config = dict(
    n_layer=12,
    d_model=384,
    activation='swiglu',
    positions='rope',
    bias='none',
    init_std_down=0.0,
    beta1=0.95,
    beta2=0.99,
    lr_head=0.00613,
    decay_shape='pow',
    doc_mask=False,
)
Each number is 500 + 25 x the weight over its row's rms, rounded and kept within 0 to 999. Layers, rows and columns count from 0. Numbers have three digits each. The size before them is the row's rms in percent of the matrix's.

# layer 7 attention output (transposed), 384x384, rms 0.112, rows 259-280,291-311,322-343,354-375, columns 256-383
106:485497538473504517540525528529486488486486513440518488506525486517546454525527502496536533483494474507508473472507509477564547507512506514490500491497518484482466500519460487489504499488466448459502544523494556508458494545507468535545481526508507487542508516533510480501460574488496505489500510487479500487474487495536462496542491540523485535510477462487512491497453465490458472456468
095:464500524535462516453532479565490494483507513459513465505462499495522507513544513467501458508495540475478493508500514509515497516479521472537533526493528520511483513503515507524523496511545554542497510483529465537484476505526469522527489469504493483498539499562520501487543448486510476495543445464497538512504493475490529457480521493538491474481470476492464524521448494536480499506478
104:515486554455497487517482469508503482527488510524439488475509487487512495498488472494491489497435508531491548478504491450468524504493515518485545473522524530520487519527490515482482464492502484492538470486540525559487484504429491507485478485484467511527501497539456472492455515537520455494545473547432510486526488541489465456523508515485532454543518515524530502491557475505492471444496
096:502530500496502516514487486505519496477509510489460488531463514537511494536520542504513501455518487462447491444509503521543482523453523480493524487517525522510464522491514535482517517520484516489519459509463465517538525487493504492498486504490480490482471501472550492488487470527516482466509465545490525506511520511464474506511526491485566459500499525507506538494549496530493517495510
096:518523505516494516524536521454525488455502520505472499487461469516510543466480487467510515541489499531513510489501525498502523485512509514473527476532577459440499501518543519489492507505525492553521488517491536543534469506441482501459489501524518508501481470498449529489505485489492441515477467501507506484483502478510502510484473507506548491533479520536494513476487492460508515493531
089:531522493498501529516477513489478478498530497492521491495471499498535528467505516481499509495433512512514491493543514487515493482469475480506466522499521463504461508465495523418496541514459524494508496446489500523491485467509533490484512514525501533459492484516480506492511516515481517456512514476488497512489496503478469487507516469499512490476524521502458535489504511462491510497509
101:485482469469491540444504548498548506481526528464512495510507485473418484489504504449504515475487520477515487498499502482540530543490530454515521485513500506533454441491475515491465483516502509490498490479486453490484514473508496474485502468483499536505489437508516550537519511468481483508527464475512504495485548487468473519520508522510494503495573470485498493519518517507545512545546
096:489521466442539527514499515528478502525489501507521458511518501483532462479489519491516509498503482531505529497536536545505497492568525497515450513496516500474519474478501448455499482499480496502485487499468480488543446480504516523486471513487526514473472489539482486501491524512490512479515496519504474473438455466524493471544517525539514479477481493509496519455463484515476495498521
102:493512463514481518476509518508497475476512501482487495457477563532505539456525484524488497493479539474461479519500472527516521538450486493543514518496497499540477491467500493478503500460516524502473500498471507543518480496487493539521485516476496477523488535503495460522515481540504501495486461490462505475505519457474517508436493469496505463513525558468539482525491484503519498483534
102:576497485538512514498496510511472474442525480524532502495511453514508459471476499534498523488468504496554500550468541468542536476470520452525497456495491524528475457540484509479486509479517469444506566503487513474484479507451476448481497534471528509517500516495509498541543523506512512472457499549466484491519486463504531505523452517455516490476489521480518522506540487527477483493472
104:486535468523512530503475498509481472502518449507449487476502443528506542527514521522523468489535532510459497502477480471454514527438475478502520495480465501478488494489494473468517522448502511497466441492477508530470483481501502465510552506489477531529467544499492457535441457529500512543533517493486480502521521494486524489486481491486529507486468550510460496489516479518502531500536
097:493533495486501463511508514505508510504493508496482491511497524538505509502495566503495464495474498504501505499489515498499518531466512494502482524489473468448523546488480467522537483505519483489501488521490477495488511479495495514520530507489467517498532497492469533488514507468499529493534475484498488501527490487532479504503469485494489496457506440492464539490480507520475514461523
104:448504518470477512507497515491482541478483477518494535497480492518570506522484508496500504520499465513460475503457537543504522521505508546505531512515507470547498486531497480544529506474517509513495533490485519504534512465505515472516517522468529528503510515520523492497501516519488543533481462502535502503506488489466465480514548536479529495486446481514523495467472503500515483526452
095:508512496520488509505520509519474493491475535502519503509513489486516481506525517485498516516480496537494473520484539477524507546455512505493506463505447517481515497521479493505528525467510555528519499476512510471509504489511467524529503485471531487525545444499550537490511497539529522551523478476538497462505511518488535502493517465476480480541492480530503495497470497571481508549495
096:517477522472509488526555501497489485545458558512495521518514481502496550520535503479515474528514506519485481505505485534514490505510477501494523515527511489495489478496504486506463491526522502521486510473509508499502485548506499482511531504495474516464485506477517475469512470460522486489480552504538515525489525507491485549511532497502505540526525502477504475517492534516506495491457
102:517502504466484497471481491504515465515446474443450539516531455478428473443517491454447474502487487496493517488510501471473525504491507525479489494485488554473506473488506491518507469511514496502487499495529536479487508507463515494470497534476491501484501535528487503479474532466449480465473472501498512507523526493509531424471497513518555508513491507510496548467452523480506527497535
107:460499545507469519477502495502489480523474529482504517443484512524457505485455539502492530499508494472503506465473483510535527480517516510515487469528531491516500511502489483526487509477468513509494508507478505492465502520499540516514528467496504528493526515483473545534494533455509512452510539500478514525533551507504506571483493492465468538518529490471521530513515540475499498516514
099:488489519541475498508472446489483496524475466463524494472524489488440482485457549489479478494465511514484508545491503492465459463492506516490520498500486532489521486523536494478489534535529495459503484441521512498493480494447510469533488467487514488489474506508524464534514511510466458513531478457494480476518505483515452477499491522501476500542516520536494522508452434472521454505500
105:479511509579506514470514535473480491499530535467493515491477468469504485461528513503507499471510485527560479499528518496545505463510536479478488460501517503495493514492508511559541480516491474470481537525518499512512462505481524490514494507513518531464495516508499501502460519509517494523463532502485502514474513520515508543488545487484505500494485498509526526479508481548516511491531
099:474470496520497541481474468456488464508504476449509491483532508419496517488512512496474487472457498486497457512460514495502524484491496509467512511480532525507544531508501542518467465503505512523479473514495486505494475481457513488505483488504503507496534495449518511488531472462477515448492455513478508490484530492491486518532496461501487511553491494511515488529501534525480488514503
105:459467500500534501523468512547510512523517510482517478508492485524461470466524501535467468451548487489470506529520461470492501535509524476498469488501528457463487521497523503514496471499462523473509494475482473503475489508479533497556447517515516457474500505439490526501505527518520499529512496514490508521520518497543482524497509452499534491500546527497455534476546491471532465462421
107:507519511499484530515468506473515529498519531439538443463454524512515480504509465526538519479526509499479470470490504490514497484492508447501486498517504485541483487501495508510483510513519501496513488462456504480504508513472507503503494530513504485505500485512482539499530513477512468490593491528526502501477490474491491493455442470491504504510517506519481502475506495553471510470516
102:500494474490514465460552534528497514465496456535502512518480497519439476536532512508513523517517512504527524495515498488496529478502489455522486487398500505461516478530482504515512469507499531491511567463567530500538521468515487488465493494486500521457537539533463545509477523457505476495523474496533506482497506487515500548494481495502534479513468519503532535451486493511498484480530
102:516474502443495515471534516517473511458492515517510474487486507452451497449462496481479506478488497513505500540484430483485477464498515504508508488527514518509504533518490481491452508528506489507499487464461530533525432479506473528509497513547483510494518513492486495520493516535525467477562466543480511481456526487511525466490455486522501517473487565482524480471495506490508519465518
099:507508503524481539551468484478528494510492505520554486531504554504474526507509511501492479507528504511495460489453492515502521454554518536487459490525522458562541495473513507527509497524500464499522545532496459487488487484502489497497508513490567490484515465526507538491515481476515505495437509513544486505478525535523521450511486518481475560499515492487475513490476488504497498496503
100:487530475520531481490495536490444515496543442512498492512478465475516512582463505533511505479483463479510491475460543517484478493481512543487509518461549494497494477494490506491538480480528507495517518479475536530530463462487499549495463509493518523521532519510497495505478507488510523536524494510530480484477477512531483513510486495484520513521479505467539454493472516507497438468526
109:491507519499490537556541517463502485503480505437445472537513531489599485492478508489527513502485472466488535477519519474507483485476525549490492488480519546467485471527518481494521508525480531536489478490493513478477481495510463510525471492511495522533482507514497497523516488491511512488500529498498470463504498518476474547482471463521494480469446497510463469511502495484528508501486
101:472502452520506486459514507506527490541532498488503515514465491520521491480470490490506456491461483483518509492443473429493520486472485508509520514553498488494496514491477535518504540486482498512496510518464538507509527517532497469503489504533512480495510502534490513543503536489492472527461497490527535498507474504524501521555508490500528512497535493531494477492463494559453554493490
096:513489513555518479476491519510472490484476496462501453528538531499546570487497483475503484513493512497496517526509509466547504530517502472486528498515466491488453500533474512517528499505523489513463509471495493492491490467494481544499511519462498480478515497506464486515453464506530545546505470479526502514525513508491501500495530517493465498521497480520507509505457525509481543475479
106:530478519551485458497535488472482466536500491517479505531490523474521519469488505486474544479484501530492537491491502501525476502519512527477519545494508494504514478512520568461517542491464507492510479522518472507431478484489478499489464468476478475473469496473532507484515470482500475520492505462502480475466557506508496513495507494514490467538509445497506471461544463463502512458506
102:531493546493471504468503511509459476479484522544500481543498461522499473487494527492505464468485465503495487496495481480487582529513539516472484500527502490523525490466507490488461482477499493459510533493475500470446495498454516501515465519494510521459490488529468488530483509431467475501536476501520549478514522478503446507537491521485522544494459497433470548494548501491486529484494
097:494469523466497500498515529508527489490513512515520496476529513467481501534507474513536537490492497476469512521463491528526468495516478505493476518512495510505463518509477496454516508492496492479494518473507505462535482503489534491491490512488489497487537535496494526481528517490520488462498486502457513481486528536490499495499526497558513471461518482543524509510557467544498479483504
098:489513493501528565505506484493506527565458492533463518514500495521548484504493488512495498477524520507491497481511508495490460517494497495518468506470512545498465483510484504475492553573482501434508501505523503529520489506500508533499486500504521486493474458475542509455515487463489477496486470497473495538498481565539508518532503488515530502505484495506492471508504469474538498495523
090:511494518479470528519529497468502525521495513538531477499465460473521479494529446525546484470477504547493502440474512508507504543508470496495523507468477517500507515464515480528506511515500459528484501491516466507492520488506536482491480454483516534482495527493513508534546493493489520481492523506539470493524508490525496524471530502541486472525518511510520520491458473475497490498483
096:527519514493462506520469499472459525505512476496529490466527504490522456517477532512501495444513519480509456467492510482495481489500501489521522505531526478505479524505495513519502538524519474499513473540534511510496487485453500500501468470547490500479541520504501569482513577524539489484508494499502480496485489483489488481506538519463475462508490524493511459511548503517464528527499
099:516484487485479489519539522489495485524519515508497533501512481514484538506487494545509487477538505498480497432486492475458521477493522444530522489457483455504494511526538528506509507496417478518523527464514519532510521491487498452497465504510512552471544496525497515528511493489459509482451505477492470503469505537501484515501527482477526459486517538460507532495493506474575492565525
098:484483475512491505491476506493489474489459485497458495550487526520498518527530459507501519486474436523492508525530470516510533482519534504536512550521578507523461508485476553526517495494469467534527510506488481512485499470526500533455491481456492491468528483484463537494519490481467498476534490504500487489515468471487487527528554492475493494457547468515527497514530504493493551465506
090:475464498500512550499469536513452505473512508582509504496466508491487503559462473518497519488485513475479521513463456528488500469545474456456531530502503537493499557459478556506475514508564523489503530495498455534504481515534479519500481492485456496473483485514508519530495491510504513505512508578537522499474478515521480509459476502460497447523495477497515497465468511533486489515498
098:475525491491495466541492487512483545489533482485490479510490508485478503479504472486506513502484477484470495509505502530587508510468455495523474473496505516504487504530478494427542519519455500469507495514499487462478516495538481530476480513523527487504485462516537476513505514497533513506491516481515459511487484501504501492516533495503471486460521491509452476460500498504517471511458
098:516513506518496469518492520516506475499521563495498469541462520510470532494499515501512465543543508496482451533479502518497496508463515511512488478493535508540518516482487498429497485465551504517512504490485496482450474498488493480490466502492518490532522524497487522504498533487583483508473501465518504513513508481507507501512504526468488485488489470485488479502508484498513483461449
096:491491476534490490482480492493499528511534516518528479500512518478500517502498491526538474522557503500541538492505512502536480481483439513499510496538529506476500442510517470514528515480518518525504507500512481546490522482493449507484462510498483505518480548548537486504510485517475483503488563494544484498476490498481433525486516479483448482487510519493527475516502463481466489473491
100:535499526506531516539517489527506514521514463494492497502494482515500491493510500511494513497525506534528547453520531523479486498504469510500444495536512471451461518535465493502529473542509525450526508533499533494535491534470506499515478513497505487530492509487507498438490467527526498507521517527469523534513489496475492521568503489516502542500473530498471494486491510516505498509531
093:560544521505491499494484506486495520480487492496512532451505530501523507488502508506488467513535464517487457468502525470465487507495535536510433453494488547492500529519540500530507505481490488509497485539514494520515479481496523447513486482497526473520492534482507508472500495489474472495511511518475494575542498498489493457506456471484447538478487496510527506510540539513473468495517
104:489509505509521499481533494482498459513493500479548513545507479458493473473475509463456496495453505475511526526542512483511526499476529458493486522467505510465522516425508536533484474454499509541527481483509507468528484517536491521493543518476468454475526529516497485508503491481496494491479506532529521469521548504488494449482501503498515515540460502518553499531497455488488483452529
101:498513505497485473522490450469514505498486488507522489499532484511547510543510514493502449498490508485456505543474483485519481506499469565528494476509518534513557507497519467498555508511491510542515453500490547463500551525477532451501480471491542527529488476473501478502507471490526525472503493493512504489536491503502508482476487484508492468475516528510403469522532486510496523534481
105:482495539484502500541470524482459519547488511506492528479512486507523510511523512491524508504472504505480483472477488531487527508522485483433477535494497524557512494482474501497516474487504483502489505525503495424496496483466516476494488445456497499497503507535501509539455494501517546488500548489485443504559532521504455493501566509494522484499493482488511503494474479507486498459510
099:537503459496496524479548462508488496506555453564513512474479509496492509542547476523503461500515499514519501511510515489491507465536501507471516468465499502459507532507488542469473485484467537490482457458509470495528525489530530490529495507460471508492525472434474492463524488483458518500459484483506512506435500501523492492471497510549469466513443488571513487493512503512498488547483
094:536510521519473515521495510518487511521508478444575538509463505495451570477499480457514517528550511525530483549534506525570550510514529501497497486479487524496497510528491505500496530493519526514486493521577506529518533569516498482487504468465467488502476532503520501475471490507490498537499487472491490529476467508528492499488485500481504523486472522514481484519498490489504486484477
100:489476437480481504500490475509499532518501484482517500493459510527494505458525455543494505436516512491514462516478522449523457506515499474538550491519476487520545488469501519480484480521473493468508519504509522461474507476538493473501476489531492461511467519527524507509511531525513493525502493510513487496489558489535516479490523506518498453522489489476502495491523546510420502551485
096:532471512508557468508570523507498480464524519475514507466481497506560525483487452523500516512529483472478513492515494505504518525490515474505499515450477543521485511531507523558526528454525451451495460522497492485491486512476528515516507489523491526468484486485499479527508542561482471480470504483479483515519506469496541532512525520529478427537500472481543449502464504527503485498533
101:530508468501517468542502490524479499541495513502517517502475520557521465483488520527489511553421489507504482509521515497496521436492503516524493512503514509495531531509516518494495472500545528458469529480477514516517492522516447518524519546497512476500514501485504487493492510469542481462471444503542424502465519518489473479449507508476554476521446491503541499519526519507480494468490
104:516498510448509489458490561500506531470536473499479507471535456494497482538465522517462495498517509515507518459489500488448526494525532546467486533487494495494457509500500510560495505504511457504533520504489512485508500549507501513516537496504498517501505476471488543485478499505524486511518530532502529526577483462520541492466508551504487499475552539491503469504479519523535495508479
107:490477460549520491525496471500497481517495476483471485477535503494497490487511545502509508574476542538529518516481520508493470501514485492522462501536531516520515525505515465501513502498491499498498511507501512479513506485520498512497490510465505455512508510482495512490529543513512521533513509512517481497474511473508499532537523531483469458503511483485521473503527496524493425484503
101:477528463525473501469489486484463516507499529505487504502520514509452508494499517476508491492523486495521546477487522448491517485466493444486499523489516487488521498461427537528494514513468532515512465560500515494476498492463492484461541470486518421479502499513503475492481497510501485487473509465542507500494511487523463509471469503496493559535498483456466504493498505527460483543461
104:519476521501500482518475497475528520500488475475464511456475540504489497479533483514524479537513502485509473493541525463567481497483490538487545506530462498494527512506486523518513512521484490560477507499500487518494583535507495515481476506547487500517506521507506479528515520496457531545532495509444492503507484486519469485461508481460522478473504482494536494504496538500490516514476
093:470459496494528521501499519516472462477527470490533480510508497485478505472472484474482515525516513471489488526498483518513451494509500491503484504509490481475492511480515534524487531482514488497500506504521507453483502493498488512485490545465497488470514493524507495498485552524500490493490505531465519500480507471460551516503503468504493522549505488470515500488470494526499528442512
094:477449471489463476475493541514506544509530482482485495516540505488505474482509512525472511475485503477519545496519522502512519463479514447509483506486477524519518509498479535503501518515510538484472489522481491506511483473552506474489491504518515504501539476520515514496489516504530459463489560514480496505440527488530531538480551477514503524488524487505510491445510469504496501540529
102:479501533503513557478530489460482506519459516498495491492507507543495504471481488480471513505490519513524472498469503520538515512499461528523498548524524523578546483454491488505493492502525527483497485514478466507460498486498495538467505514466500480507505497471503498461486471476504528464490572478522529503511471482503495475495505519526495518553465510459468525483503511461461470442476
099:486509526464511536530507510486531521514563484459497507486501483543517462526496477538550514509498514478490455522503546540503490486539495488449489454509471502490508501501499498512501490498501514522480491473495512456483516473522520511514476498555514509523484546483489508526512493529480525507528509528466494486481491512532502521474448497513512491466519527540501534544500469449525484524527
104:514494527496511436481503484507529495526537515463483500486502559526516506506524493518494556457446527459530498456514571493570542549486481478524503490503516479525502500520529506477546492506490504490496497537517495487508494487512534499483525499516490414531484464482500430469526453488474509487544476492457479525511555514478473520518521570483487519495486508525515474500545497523499487514509
099:517501500465469534515494531481493501513503479485518518506516478484497496519491455479504508517490520518571505529520503481503455493460486494435520467477487511435518499468496498509468498503488494516490502518523545497548471477496477473516529507541458508509538504473482510467518519463497465512475521527493511469494464499481497495479501474487520461498507519554539473504540476500481508533529
105:496453482468511483532547513498453513489484490508510505514531539498447521493507440509526512462497516439526525518565504540507519514537495475491526474480511486459493499485501488513513515513470492469498520517487476522507491512524495525478491519464481527454500530458506472465483487507499514489527504553501495491506501503458498525485440508485560479493538475471501524447485505500527483515538
097:481504520485460477508477509509540515476500505473502471511506462535442505515469510494511529516495503520460522496492511489455476554508457506512472486516501489512478538453495495505475517526493523539513452540513491470522503484504506512521494507497506493559492467485522497508510490471497541529486493502467496487484494513513508491510520501513518500485485522519474495508512511502514497513465
092:492506467515507463489523494506516513489518537467490526527481510506465529499516518483488505535466522476521508498526470466490511513523534523484540471470517510507515505489555497487499533532519485477506471467490500528497521502473480532481500507550458462508445518495532468557473515539482492524473466491477474484506518480529504500466476531496531477490541510454518500535477482493508441507472
091:529491510478490491523448482487491478507487520521492480491506484514498476481513505483479548507467487461487569536495539456508502475474495458466512531556498471532499484503505464525515510493520535528520484514516484455499478509530436509484540526530453502471494494543524511493471517454509519492480446458476491509481518481464500454488483528491514499488520525501485538511444492494485455478477
088:497525504485513493482452526504515504511493545487493492482466518502484514521547493484465527514472480507485487478487495526504519544482509468459475463518488561505451510502509473483495534500465517467510502505481481497523517471508524501520503515477463477490478452499549531442534519448520488507496476465441501515503441522524497545487509535511497536477508537492490480523493494525533497497507
092:504460512525495477529478490478481514488529526525507499495502494458437497458465496536498503488472497504489471490484528470471495505487475478498500541510498456517470502498476513477503488532479511517490483521507465518508477480519525488495518517495449459481514507505534468511540501513498503516525490521496528528473531510499508501543503486470518527492517503493450480476495531509499503528531
088:469505502494481533473471472464506467486500501520494523525504497498480497531499503478490563561531497572465471522519512505487500518524513556505473452510532470495496500477514496492477494472508511499513532504449477497500517518483502478465504528484518520520479489450493553475517539466488509538517499500513522503543512503504514537497498519492459458523505511498490489476519475445511463510498
083:510464453507498490522480497509536531522447553486514511526528524532516491510510525474508541520537506507507465483479467513519506481489506507462483516537491503528494505493538484549451493509552530530461497485470462443445520535505521461485494501503533529517502469478511536531496511490467483527490483496470494513517560486469514546475477499509516554474558510480473496478472515533512538498500
092:492496468480517449483453485466523507492495540528499499531509500472466486462511510502488493507484536441499543503504474465473545534511446510497499499528476504503475509520489503471497488497510509475519521494539505461459506492511503464562489478568492478517502483528510525501501509498487470477473487445473500495517536510523472513490515493524512508508508487511505479508532446509509533489478
083:453455500463517519476462495518487487518480430509513514496500505504472455500514486489515508509524448525517527511492496544515544531514466498517497512513488496475466506513496475532476496479523497501508493528516485511493489492530546519525513452478500468475562493515518509463547481502523535486491510507440520514491496535490551450508484510532444552512501501498493495505512510496505536515460
095:537490489476505489545505498547530504491482488482522487512521503527458450506517520487471530511482515490483536491532515529495503445498471511500449505518495456469528453434513504507516469508518537527488487519563514516543487496459470485479498526484504509535527482501473431485526472455494546520516485486521502507496540523514536478490470501495546536478515503519495526473541483488545461510490
090:479511533466484494521470479488493503500510503541499501479526489496460472521496473499496496510556507503494471505482506503459462524501489517466489477506484514495479456482513468518498484511507498543514502510564491456507548524483492472453469471505517500506518503503510535483534505521513480457482540497500521461521475453536520482495464514507515543479490520488447505501484477534507509524476
094:506519516498498523503496514500488482502516493471489506476510500513426508480512476524508501514495543464473459503520472468520487501472496489486504465526477481509498494481510517478471497524528524496471519513501503499478527434499491516493549514544512528517517534549477451523471518490504542508534481445509469487546524486494472489467461489473524537505514498480474559508497518500500460442476
090:474506490490519486482495484494511500512487470532501512534501500512485488524489452491497493518543476522481527489503466472504513463492514510483479442456484533486450496518508513496561511556496462555507501480534547498529475521499519433492538514539501487525509462519497489502505477547515489496484521500506509508500443522522527472488502497516493474489539500504489485483448517485498545511489
085:493496527488492527511525509494485533489425475481483493499480483510490508501501508489495478516496504521437472535492465508508480520497517512500510508471486504503494537517525523480469497508519548512489532462503485487529517552508498503490494423494536551520492492524530469496495485522496528514457524500491502479505463488503512524470501474515501440525524508512532462486505496507512537487474
090:551492525441459494493481500521495503490493523507562501489463521490458481530454512513479496522490442510546482507490529521458543468495524505506464473534499534502471434527514510497489494472557501473509481464471521460476503461492501455517480518507468493491552468475515512506518479520533493504481509511502502488541503524448466522521489520509471491529515498468489514548472475521458481493498
089:545502509513482476470490491518490496521501513514524526534493504481430459511549443482531494488523471510525568476521507472509532490501500520505504499535490505516469491529522496475482509491480493517511498482473491439476512520482493488523514513502466478520511496488475530477489460477493450457496534512507517466453496491507495493510502534477501510462493496480489481493523520591469512524467
084:473508515426529491464498453528493499502526554495484545489503510460480515481522501480504489516507506489528521515455463527504514494474460521523501505468528500461497517475482518464467484447470496522514510482482516522482468490523501496498523482527479438535446493450456472484501437464482474474483470476469466485493434477485520504526451503518470515467507507462493521531499509524504534431532
082:483495527515514498512439480462492497539527497517476481507478555474481506507486525485502493545522516510472544530525472510511495517500485505445478493488501496495506466501475506498476545501445443490456477477466505515492483465466513475465493527535479461488466512489479483488491504509495510494515498544464488536529494482541494483502474518542502508486486525498491544490486534521481524488504
089:490472484559505504483498464464499482522521522505521494505498488506500496486522485540488485527463505504524548464513512437526496505455483545491490536501481497498497547523489471453526499513513498495512508470498520472519469547493495531519525482517494474507484499521512492502508515490502483485481519522510505482514522474468495491533501497533461467521487525503499512511525491523497475493515
083:457514475496525513517502515489484532484521488536491515514508499532483490517528528488503491484520513476529518466505498506488526506473479469478501531504530493509483472473464481531517480514508477499517441472501513486495488440487504536479478493505510538539540505466469516515539502521518526485443527539494469445522453482488525504454479462517543512479533501478514501482507517466523509465476
092:506493502475473494503489519510479497499482503538507515484490487519504486548530538529503458496521513513492487479457525497416519496572483434495477544500471534525484482431478517548512497513522504535534519501467491541510508443474464512512486506484485503523484510515530502485452506513481472531514495473538489469464495507505487482495518499523528537483444475485456506486487554515515527522517
094:512502501507486468507511502507502524527463497536519549481485465572500528490518540498541518476490484522543509483520518499509533500483526471546483510504494473471485518515487513503549512480495475522478469517541510478517531480505511494505445510508452463515498479489521487500556488501459550495505511507523518552448459539492487501485535500467521503471480496535501491504504496492478498519513
080:523532491474521502506485488567536488486449488491485496514500506483498545507480478497504530523500476451508485537494480494513529496477484502533456496483445490512526545559529541494495498507518445462478510434527541517467515528523471472493517437482475531471511505474472540507475505530494515489494494533531494531496497508493521480528452553499498488518523449522481517483467487503526502472540
094:498495553502476528512515537520456524484486495498503486467520481523495485553489506503504518478497487492479482523487522519510496486521529468468474513483478517466440503517506474496485513488477490521512498497445488454490500497551487497503531497434510509508546533511498513524497532493472497493551531514527489468473515484517506456489497524456467512480467512543491523459491505517542507494492
098:523529487536490480520510528520497471485514488485522530510480509463513565521501457481553526560507542535521526520520481562507500499514455475456519491495526447494504502480498502456494522518522447505484528529500508500486500487529500506483546546505455473468496465491521511516482511482479505474473481490530520476467460515489485504509536541528495483477452459492528476476451536524499526504565
# layer 7 attention value, 96x384, rms 0.111, rows 67-88, columns 256-383
092:497510446498504505504488519457565483529516480515494496509500552486510497501459519466494495520530481505529474452499513477532468501497471496509511500455520496541494511499527451497484479520525480503521463494512502493522516511511465506520477464474500511490505483485487495519514497512503503528513494483458475454537507543455509458495505495464456508546514522513529505515534510498528450511482
083:506494488498488510534470490499491483500479546494462446533488432482518473482452513522504486458499459511527499470540484515495492440483535483502512504549429519489503502501464511472535522501521483513473493454512502509472519500501522502461493484541493516512472472489508519472513507481468491549489472543494491496485509516518465478512471502510515535488492532501474510527515491527493546469539
085:485499511494495508485509505514486520517502543468482506487502530513535488467481461505480557487485528488534540486506512567526550525488482462509496464485481481532501472497529499493521505514531507465501531508486521496509505522494491515525485508519537486499487538487516516471526522505470522490495495518512498474485488437550534515473505506493497500518499483475490493526511509483476468516500
084:489503573523521522474503527458511514542479501471476462490541528503515505527502467452502482460479478557483477510519470480479487513508395446499528515481523454475532532508508505504500502485507430500501496527518471507484504496505511521458548492479501477481505444470509483556521564490496525440513514516508508538501486487484533465462476492473494494479564503493477549529472499498471542491478
089:527507530519501491515482472493477488492494504496486512460513487467458526520548512482465492510471546480488524519471501528433494486507504498499483507467522461505513518518546465484505536494461547471486491480512498484464470495487497537468495491476477513504491484514502484507477493540502499510477505491491522517471477459455504544511541504473511559479476497523482545513505488513479457475458
085:493488505512523512513500491478470483537457498554528531505476500489475516521527476504493459501524459580495458495502456465474471518527539502489515509510516531527481535488528465519550478530492485522509487518452477497475485478483511512506513484467507455480477548515483495541489506511504484493507502499469514507509499494499483508513454495468497484558540499489498514501454516469534512498561
084:551520469487445485482516487477453494570469484485517481489520497469542457487468525526497472453507492533505542508505505483497471495550492507527565451464498525513511512489494511483475481508467486532482507502482477505472489510472531526500495498475499453525493494512510534521473466493469494466483515475474477487520483500466499509512495527493487483511514555530499495535485534498474488451525
091:480486502559493517506503478476521522474518535517538526472521519478530531538486520509493475441516500519547505502541475491463545507499495484484493511529524510521503483498481521505499508515465506475524464472501510488512503482474499464460504495465446467515496497501483488535514478529469510480516519538541529502539513482484497529534478430487530525483544460490485530501480496490513498528491
090:477500525491480472506462508481524526515504514488497472515455513484512499509506514499475552503455465505535508526511534485516469477534489537509488481481531464495506531529495523489472515497502480489490449463518474498500530502511515476500482519535467560483514469496503498480497476464516500483516514511475495533503503497532483532483503549530488504495514471526488524497507524499479498500507
082:488511468513472527452492529517532482542472492500470518519513523526517533515471510494532522559547478452530497514522454523500491502526474502484489503461491532506492513495537531506538492498464498544513489499484487484507504509508494484480461508558462489511514486512488528531508539471525487543515475491543541461498457550489484467511533453495430507510514475475491490535432501471444475514514
087:474488496478491498505522463500467497555520487483510496547490475457517555468478493490521531513516512507516510501562492491488508510546505511494496522480539491491516545478523519537481475441508481496476483526521476483490521492501519510484475489517486466470528521503455485531479523473512471451487504533488539495511477467510550468488506484497535478496515503520519468514504487486456515464513
078:512475473515510498520481472497479525497487481479525502509497550527465512480494496453507514527505495476516477499502485473521448492531533473497480502466516485502563505509504520499479513522503548488470470450527485496492538518502487507493498505527478462449487540508518476513488495495502491501510476462534533511512488523509553477517482483465529480465498484494511484482504492480507511473449
086:527511474511539507517496509523497484513441481475518490442490484496475466524483503531459528514491473531491491514532506502490442520509526458449462468502506520483507483494493471491531499520492515492499525521516474484490528512490470493511525526520495508468505533491484535517506491471455500517496490488539532513501490535515466471484533510522533474528515445514535522479487484490501452505489
078:497501452472491485491462510492552495521517472504476483520483519550482530503526511505479485513474494466517526521533477505504477535517464516489493452543472484505473545514527481465510477539534510540489479524529516503514462525503527557516496496476523510472498522488474500476512501486508552483477485506528498523514524504482534520496536485488469514460530492517495489553469485481526501488482
079:525518479494512462465517481517516519484449456497515487497514456459515536494464534464539487464524534504515531513486489508481528499481579459515472465528553490493509480472500492453501516473483516512502468502470497514500445472510512443546478468479507487527510501506487478511472508519468500506491500496489502493468499487452517464501479468492511527528517509513466522470524524511492538479475
080:467489529497458509495505519477481499493513551522497488523521509504521491524507542503515499495513493502486501509530491473494480519512520524489488459499562556511505527494467492483473477412493476482502506474448508518488564508495469501487531512515506593471509502474513502454540511503506512511474465482476493526489468496520462505491524524478536514450493476455552497547566515493537508495483
082:512521504516551547494487469512470491491476488543513491511487518523518497459510514482501521485483508452489488570500555480470496520450490513496511519481507485510555496503504423480490518471491505467490522471549542488465518516512520504463504483478529505447471494507533504523539486539493509465538493534461513462494507488522544522490480496537489529520515526548522511518499475491505485509505
087:492495471486488541454512538522473506501542502478519493477503481517491450497531447475450546522501479513491503503535525482487512518479484546474485532542523476516436502514527534479490526531483490508512492505439508541542508529495477504457523517537479528481443497494511518431459545521446498480532498505483497504521510475468524542497527509491515498521536526507507502524538530513493502492546
090:509525525498533561506467476527520498519498475560519525448513551503514495453494474515463485472505492493492513469517488492453469481507527471507488525489493542493480525485528474452507494515493561510468487515503564504493487516510470513504490489484506420486512491487506546482480522508502518490496505460507500479511514509484452541489504531499428450515513544526488513495470509487516476538454
084:527507492538486520494517502543497527498475474545486482484500483474521490511435507514547509522492469479529456525501464537484542480474490492515515538499539466501488466469504542529502466455475522484509521505491503489510525545494482506523544478532508497532507475502491512497493488496555524512456488487487466472473499524494506484498519485528561476452488445493510502496534468538518543485495
092:466484504499511467518500504498494494447545515503496499541497518517495491509489506476506500488496528552533483470462532504492487472554445472482533536503482523451473470512500523485567474485566520497519453523514492500480484491510533530492475515503464491554496478524465550507540488521503475484472500502474476523482527519501489509510505451491486500484494504503511457504490482516498488527520
092:467502530500503521536533503490444479480507490490482500544483491488501498504397440497513516506481483552473537531449546534494502485532459529482479472514469546515527494516472455493487462528473521521506498508528525475510467468518534506520490525536505494511491488469499523487485501516409517473488522495463503527534528479534506460513489543548483479535540483496507482481467476481517515488537